Part of a small language model's weights.
Size: 11 layers, width 640, 10 heads of 64, MLP 1280 SwiGLU.
Each number is 50 + 12 x the weight over its row's rms, rounded and kept within 0 to 99. Layers, rows and columns count from 0. The size before them is the row's rms in percent of the matrix's.

# q: layer 8 attention query, 640x640, rms 0.0773, rows 572-575, columns 256-287
# k: layer 8 attention key, 640x640, rms 0.0767, rows 572-575, columns 256-287
# v: layer 8 attention value, 640x640, rms 0.0871, rows 512-554, columns 256-287
# o: layer 8 attention output (transposed), 640x640, rms 0.0858, rows 512-553, columns 256-287
q572 112:41 58 41 59 17 30 52 61 77 43 55 47 41 51 66 73 47 52 50 51 67 40 51 62 58 61 47 54 41 58 61 52
k572 118:50 51 16 41 60 49 64 67 51 51 43 26 34 65 37 55 47 41 64 66 63 46 59 58 48 40 64 43 28 52 48 54
q573 110:59 80 71 50 59 73 26 41 48 42 79 33 55 48 29 50 41 53 49 25 54 45 39 47 56 63 75 67 46 59 22 32
k573 114:63 55 32 53 58 51 34 49 66 35 59 68 37 48 60 52 46 57 49 37 51 67 48 40 50 54 61 49 56 62 79 37
q574 109:38 52 41 58 51 51 51 46 40 45 60 45 52 72 61 60 55 41 74 34 43 40 37 69 57 39 66 44 41 53 62 48
k574 110:60 65 38 56 40 50 44 53 36 50 61 39 16 36 48 72 49 40 57 63 63 43 48 53 65 53 68 44 36 48 50 64
q575 114:42 50 37 30 49 59 56 27 35 39 39 42 45 58 43 59 50 51 46 41 53 57 38 57 42 23 64 42 57 54 53 51
k575 118:44 34 30 46 56 32 61 60 58 38 42 49 35 55 61 59 56 44 49 64 37 43 51 68 49 68 48 47 63 61 54 54
v512 101:53 74 66 43 28 62 46 43 49 64 65 30 71 52 61 60 43 59 53 60 50 46 31 43 30 46 45 44 62 56 61 66
o512 100:47 59 40 48 45 64 38 58 36 45 60 55 48 29 31 59 56 66 47 44 58 34 40 46 51 66 32 37 58 60 61 41
v513 105:34 52 42 48 47 53 58 50 41 63 51 53 39 46 55 68 47 50 63 52 51 56 41 52 38 44 61 50 47 56 29 35
o513 102:42 54 49 45 54 62 33 31 53 50 53 66 49 48 47 52 49 41 56 36 66 44 57 47 53 45 30 33 81 55 36 50
v514 104:57 50 36 65 40 42 39 44 41 40 50 73 50 58 53 31 63 39 44 42 37 82 58 51 55 69 64 52 41 62 71 66
o514 104:40 48 48 50 59 47 42 42 47 57 48 56 48 34 40 41 68 63 35 40 54 57 31 54 66 48 48 36 43 39 58 63
v515 100:50 38 50 38 42 69 43 52 46 72 46 36 44 62 31 59 44 52 60 43 62 31 47 38 47 18 48 68 57 46 51 58
o515 106:47 38 62 59 33 44 53 66 64 72 44 49 56 67 46 44 38 64 82 41 28 47 86 46 57 80 55 47 24 45 34 54
v516 098:27 35 46 36 47 33 68 54 51 61 60 53 48 54 53 53 56 46 36 64 46 52 35 59 28 31 53 29 53 64 50 64
o516 103:28 25 50 67 40 68 64 31 66 63 47 54 62 68 54 50 47 43 58 48 70 61 32 16 48 35 49 53 46 66 42 57
v517 103:56 37 64 55 19 43 56 63 33 42 64 43 58 58 39 36 56 70 60 47 55 60 77 62 49 55 57 51 73 60 43 51
o517 100:41 75 64 42 34 53 58 37 48 70 50 71 42 60 46 68 69 62 66 53 42 66 54 67 59 55 40 78 20 52 29 72
v518 106:40 42 55 63 65 61 46 51 35 47 45 33 49 52 43 54 42 69 35 64 50 71 58 62 56 51 53 48 45 60 46 45
o518 100:57 52 48 30 36 38 54 59 41 54 48 42 47 34 44 64 44 44 51 46 61 39 49 56 58 28 58 55 43 55 64 50
v519 106:58 63 50 60 44 62 64 44 27 52 49 37 60 63 80 72 59 38 64 44 53 64 58 39 63 48 62 36 67 58 49 49
o519 101:50 39 61 58 39 48 53 50 48 51 28 50 39 45 37 48 29 67 59 39 21 64 42 49 75 36 51 31 22 66 67 46
v520 101:52 48 55 79 46 50 25 47 49 41 37 47 57 61 55 70 33 50 51 43 58 59 70 66 35 33 20 61 34 79 44 42
o520 100:41 36 31 56 47 39 52 55 44 62 44 49 40 62 31 48 56 41 47 40 38 49 56 70 39 62 62 57 46 51 50 43
v521 099:74 66 54 40 40 53 44 40 46 48 25 45 33 71 57 65 50 60 57 39 56 51 38 55 69 72 58 59 53 39 40 36
o521 100:35 38 48 44 52 36 62 73 63 50 48 53 61 39 50 42 40 50 35 57 46 73 57 26 56 51 59 69 49 34 52 81
v522 097:79 39 51 61 60 75 26 46 36 36 43 25 31 44 71 43 57 52 59 59 46 52 56 49 61 59 36 60 63 55 41 74
o522 099:31 43 39 41 30 40 71 35 33 33 44 62 58 56 52 46 44 55 68 46 36 53 42 47 50 61 39 52 46 33 59 45
v523 101:44 54 49 44 34 36 38 46 41 32 44 64 58 84 40 41 54 46 40 57 40 52 66 35 62 29 56 45 59 45 36 56
o523 100:65 39 40 43 49 33 46 64 25 48 60 49 31 36 22 59 58 49 36 30 67 51 42 41 50 57 47 58 31 68 58 68
v524 098:58 24 44 47 50 48 46 41 50 44 55 21 34 54 38 51 44 46 30 29 53 60 37 41 46 64 56 56 49 54 47 50
o524 100:49 43 52 42 42 49 45 49 30 53 49 48 65 63 40 67 57 38 65 34 50 59 77 58 33 40 46 53 64 19 47 61
v525 100:34 43 53 65 52 34 59 43 44 46 35 56 63 58 60 51 51 70 47 74 39 36 31 40 57 53 44 30 61 48 32 42
o525 101:45 44 40 63 55 55 60 45 39 59 55 47 33 50 37 46 35 53 59 49 68 52 50 58 62 77 57 45 31 36 45 71
v526 100:51 59 45 73 55 61 31 61 49 65 66 43 43 45 38 38 61 71 49 57 38 40 41 67 62 26 76 42 41 60 46 54
o526 104:46 58 29 50 41 55 73 67 58 40 43 77 54 49 56 46 65 30 42 24 50 36 69 57 41 27 49 29 47 79 55 45
v527 105:65 62 44 58 42 54 42 38 42 41 44 53 38 47 60 49 38 71 66 65 40 41 35 53 44 34 44 49 40 52 43 51
o527 108:40 53 87 34 45 74 53 54 50 57 36 47 54 57 72 31 44 49 75 50 57 35 61 70 25 43 47 24 44 37 52 57
v528 111:49 58 63 57 44 59 46 30 40 26 38 73 59 46 43 39 34 27 67 34 60 69 52 28 42 65 45 34 29 61 53 38
o528 100:38 49 48 54 65 36 61 44 44 58 63 34 52 55 41 55 69 43 39 41 61 43 77 47 51 53 32 41 62 43 41 59
v529 106:39 36 57 46 49 41 57 59 69 59 35 59 54 40 58 49 79 55 67 60 48 67 54 72 38 41 31 59 49 56 66 24
o529 110:54 47 60 46 40 64 46 47 48 55 72 33 46 46 53 45 42 50 33 62 86 39 34 56 63 35 67 25 65 39 31 62
v530 103:58 67 51 34 25 50 49 54 51 27 58 49 41 22 84 40 47 47 52 56 72 69 46 44 35 35 52 61 52 40 35 57
o530 103:60 44 47 27 64 45 48 16 31 56 53 59 56 53 46 73 38 48 35 70 56 56 21 72 54 54 54 66 56 58 65 47
v531 106:46 81 43 33 21 51 35 35 55 58 64 41 41 54 55 40 42 62 59 38 58 59 58 52 67 78 46 45 45 54 39 31
o531 099:47 46 50 71 36 53 50 36 49 49 40 55 48 37 27 31 56 66 65 54 43 48 41 38 42 38 58 45 39 55 39 58
v532 105:51 68 48 40 54 29 60 59 19 22 40 54 53 41 63 56 35 43 47 36 56 42 46 81 49 66 41 46 57 34 55 44
o532 101:40 47 56 47 53 56 40 33 60 59 43 45 59 39 49 47 51 59 66 63 30 75 51 37 52 39 50 55 64 46 51 38
v533 102:49 43 67 61 54 47 34 61 46 50 54 39 34 38 52 51 75 50 36 32 46 40 40 47 73 45 36 57 56 66 57 38
o533 102:22 41 49 58 60 46 42 40 46 76 52 59 36 49 27 57 51 50 39 47 31 55 50 51 51 49 65 40 56 44 44 59
v534 104:53 65 53 58 56 22 36 39 40 50 73 34 45 50 63 56 58 45 25 64 31 76 27 33 25 41 49 46 40 58 73 55
o534 105:57 41 58 57 49 55 46 63 53 57 40 63 50 39 41 42 51 41 49 63 64 57 26 26 42 51 25 63 50 71 48 60
v535 100:36 51 60 62 47 48 38 72 60 76 29 63 53 34 60 55 36 61 80 40 41 46 29 54 23 56 46 70 46 55 50 48
o535 101:41 55 49 56 39 54 45 45 44 49 43 44 33 70 41 46 38 41 26 58 66 38 43 88 38 52 58 61 60 46 49 43
v536 103:35 57 50 47 51 34 53 62 21 59 51 37 53 58 55 47 56 53 44 40 60 35 46 63 55 73 35 67 38 66 56 46
o536 102:54 52 27 56 44 54 67 48 50 41 58 63 69 39 69 73 82 51 42 36 61 47 53 56 41 47 50 54 74 50 54 52
v537 105:64 31 54 55 50 41 36 41 59 50 50 67 58 41 44 29 54 50 56 37 71 57 46 38 26 34 53 53 70 49 35 72
o537 104:48 54 50 56 46 39 48 63 91 51 70 42 52 38 62 46 51 47 63 63 51 39 64 65 38 58 52 69 51 43 57 36
v538 098:47 77 56 49 49 54 60 62 61 31 52 65 26 46 44 43 39 46 51 53 58 57 47 57 55 50 46 51 62 58 50 44
o538 097:56 27 65 50 64 44 52 42 70 51 50 54 51 63 61 46 42 39 49 53 42 43 56 64 67 45 42 35 50 48 38 51
v539 102:48 48 55 63 31 63 54 46 41 74 62 57 51 44 51 59 33 36 64 51 59 68 39 50 60 48 37 68 44 66 50 54
o539 096:42 42 48 42 61 60 64 72 46 34 37 63 53 46 70 29 40 45 26 51 44 61 52 36 60 44 49 60 51 49 70 52
v540 104:72 70 45 53 41 44 48 46 81 51 33 47 57 42 34 41 63 63 47 54 62 45 55 55 43 63 38 51 72 49 65 32
o540 104:48 53 33 51 47 52 47 35 66 55 53 52 43 59 69 53 45 49 41 58 53 51 42 57 35 44 55 52 65 64 53 56
v541 103:65 35 51 55 51 35 70 54 36 40 45 53 49 63 62 38 57 42 49 59 24 57 44 67 48 77 42 46 48 46 44 59
o541 102:54 57 60 33 53 45 55 47 51 65 39 59 44 49 60 46 65 49 78 42 55 49 55 42 57 39 45 58 46 52 42 41
v542 101:55 47 32 45 31 52 37 39 65 59 57 62 21 46 37 44 43 37 62 29 64 51 52 56 55 56 54 42 65 35 68 57
o542 101:42 62 46 49 53 68 38 56 57 39 50 41 37 26 66 56 51 44 54 57 42 26 48 55 38 54 67 79 48 37 51 65
v543 101:62 62 49 66 38 66 71 42 79 55 42 36 70 45 65 44 48 50 57 42 30 49 54 49 64 38 63 60 41 45 95 46
o543 099:43 48 64 72 59 45 35 43 34 33 36 84 61 63 37 44 36 56 42 63 67 32 55 74 59 71 49 50 44 59 55 46
v544 098:38 45 32 43 53 50 62 38 58 59 60 61 50 53 65 47 73 47 46 35 56 47 47 32 58 34 51 52 46 64 56 63
o544 101:66 58 55 61 55 45 43 41 54 52 49 34 47 36 43 27 67 54 51 61 40 48 48 81 43 82 66 56 42 43 49 30
v545 101:38 56 32 71 42 43 46 37 44 47 43 53 42 61 55 58 52 48 58 60 37 44 15 72 64 63 45 54 34 45 38 38
o545 098:47 69 41 56 47 61 72 67 46 39 57 45 48 36 58 42 54 59 46 51 27 43 58 51 35 40 49 55 53 36 45 32
v546 101:59 50 68 52 30 52 38 45 37 45 56 36 55 52 51 26 46 74 56 38 53 47 43 36 51 41 43 53 59 57 47 44
o546 103:34 33 45 64 58 44 41 28 50 44 60 48 25 38 65 52 55 50 49 49 47 69 58 43 50 56 45 59 65 55 47 27
v547 101:58 48 36 38 44 33 35 40 33 37 32 25 35 31 58 49 64 78 54 46 50 59 35 63 61 44 41 36 34 50 38 56
o547 102:69 41 46 19 34 48 61 51 64 39 64 29 42 76 56 53 66 51 52 58 41 61 53 53 62 44 44 65 52 44 44 45
v548 107:52 47 49 36 67 49 53 41 42 47 37 57 63 34 43 41 39 40 49 48 35 72 48 74 53 35 40 43 74 63 50 30
o548 104:37 52 47 44 53 59 39 41 62 71 53 32 53 42 31 40 48 60 55 34 64 62 73 26 41 36 36 50 49 59 44 45
v549 102:38 39 50 56 65 41 56 43 56 61 67 51 46 39 57 30 37 72 61 76 60 37 51 58 43 28 48 53 54 55 50 54
o549 106:58 56 16 49 47 49 54 56 41 32 50 49 40 49 67 48 58 48 48 57 61 69 49 55 63 43 37 78 37 56 55 36
v550 103:46 49 42 45 33 66 49 38 75 55 67 49 57 40 42 47 45 63 52 50 39 74 57 30 50 48 60 33 61 48 60 61
o550 101:47 38 43 60 47 52 34 63 57 54 54 51 63 58 57 31 60 56 42 44 24 45 52 50 36 51 51 46 66 40 55 66
v551 103:45 65 40 45 64 52 56 51 59 49 63 48 49 52 35 78 71 46 36 61 62 66 33 61 76 36 24 62 51 71 59 43
o551 102:61 41 74 58 58 68 54 61 61 60 41 42 27 57 50 60 61 39 38 52 47 56 67 38 50 48 54 52 47 67 37 51
v552 108:50 28 45 42 48 61 60 36 41 41 44 59 62 37 44 51 70 31 42 51 55 53 58 34 53 71 68 73 57 56 33 59
o552 109:61 53 58 54 67 26 48 48 40 67 33 59 40 44 59 51 39 62 52 33 40 63 42 52 33 34 65 40 36 42 52 51
v553 102:71 57 66 41 44 36 43 58 37 46 50 32 16 32 41 39 52 69 49 35 45 55 38 51 48 36 42 69 66 60 41 53
o553 099:38 33 67 68 38 31 58 70 51 50 60 27 53 47 56 56 71 64 61 50 58 40 28 52 35 36 65 59 60 55 33 38
v554 108:44 46 45 43 40 52 34 51 49 48 35 47 56 70 44 48 45 57 44 46 34 36 42 54 54 47 51 50 29 45 38 39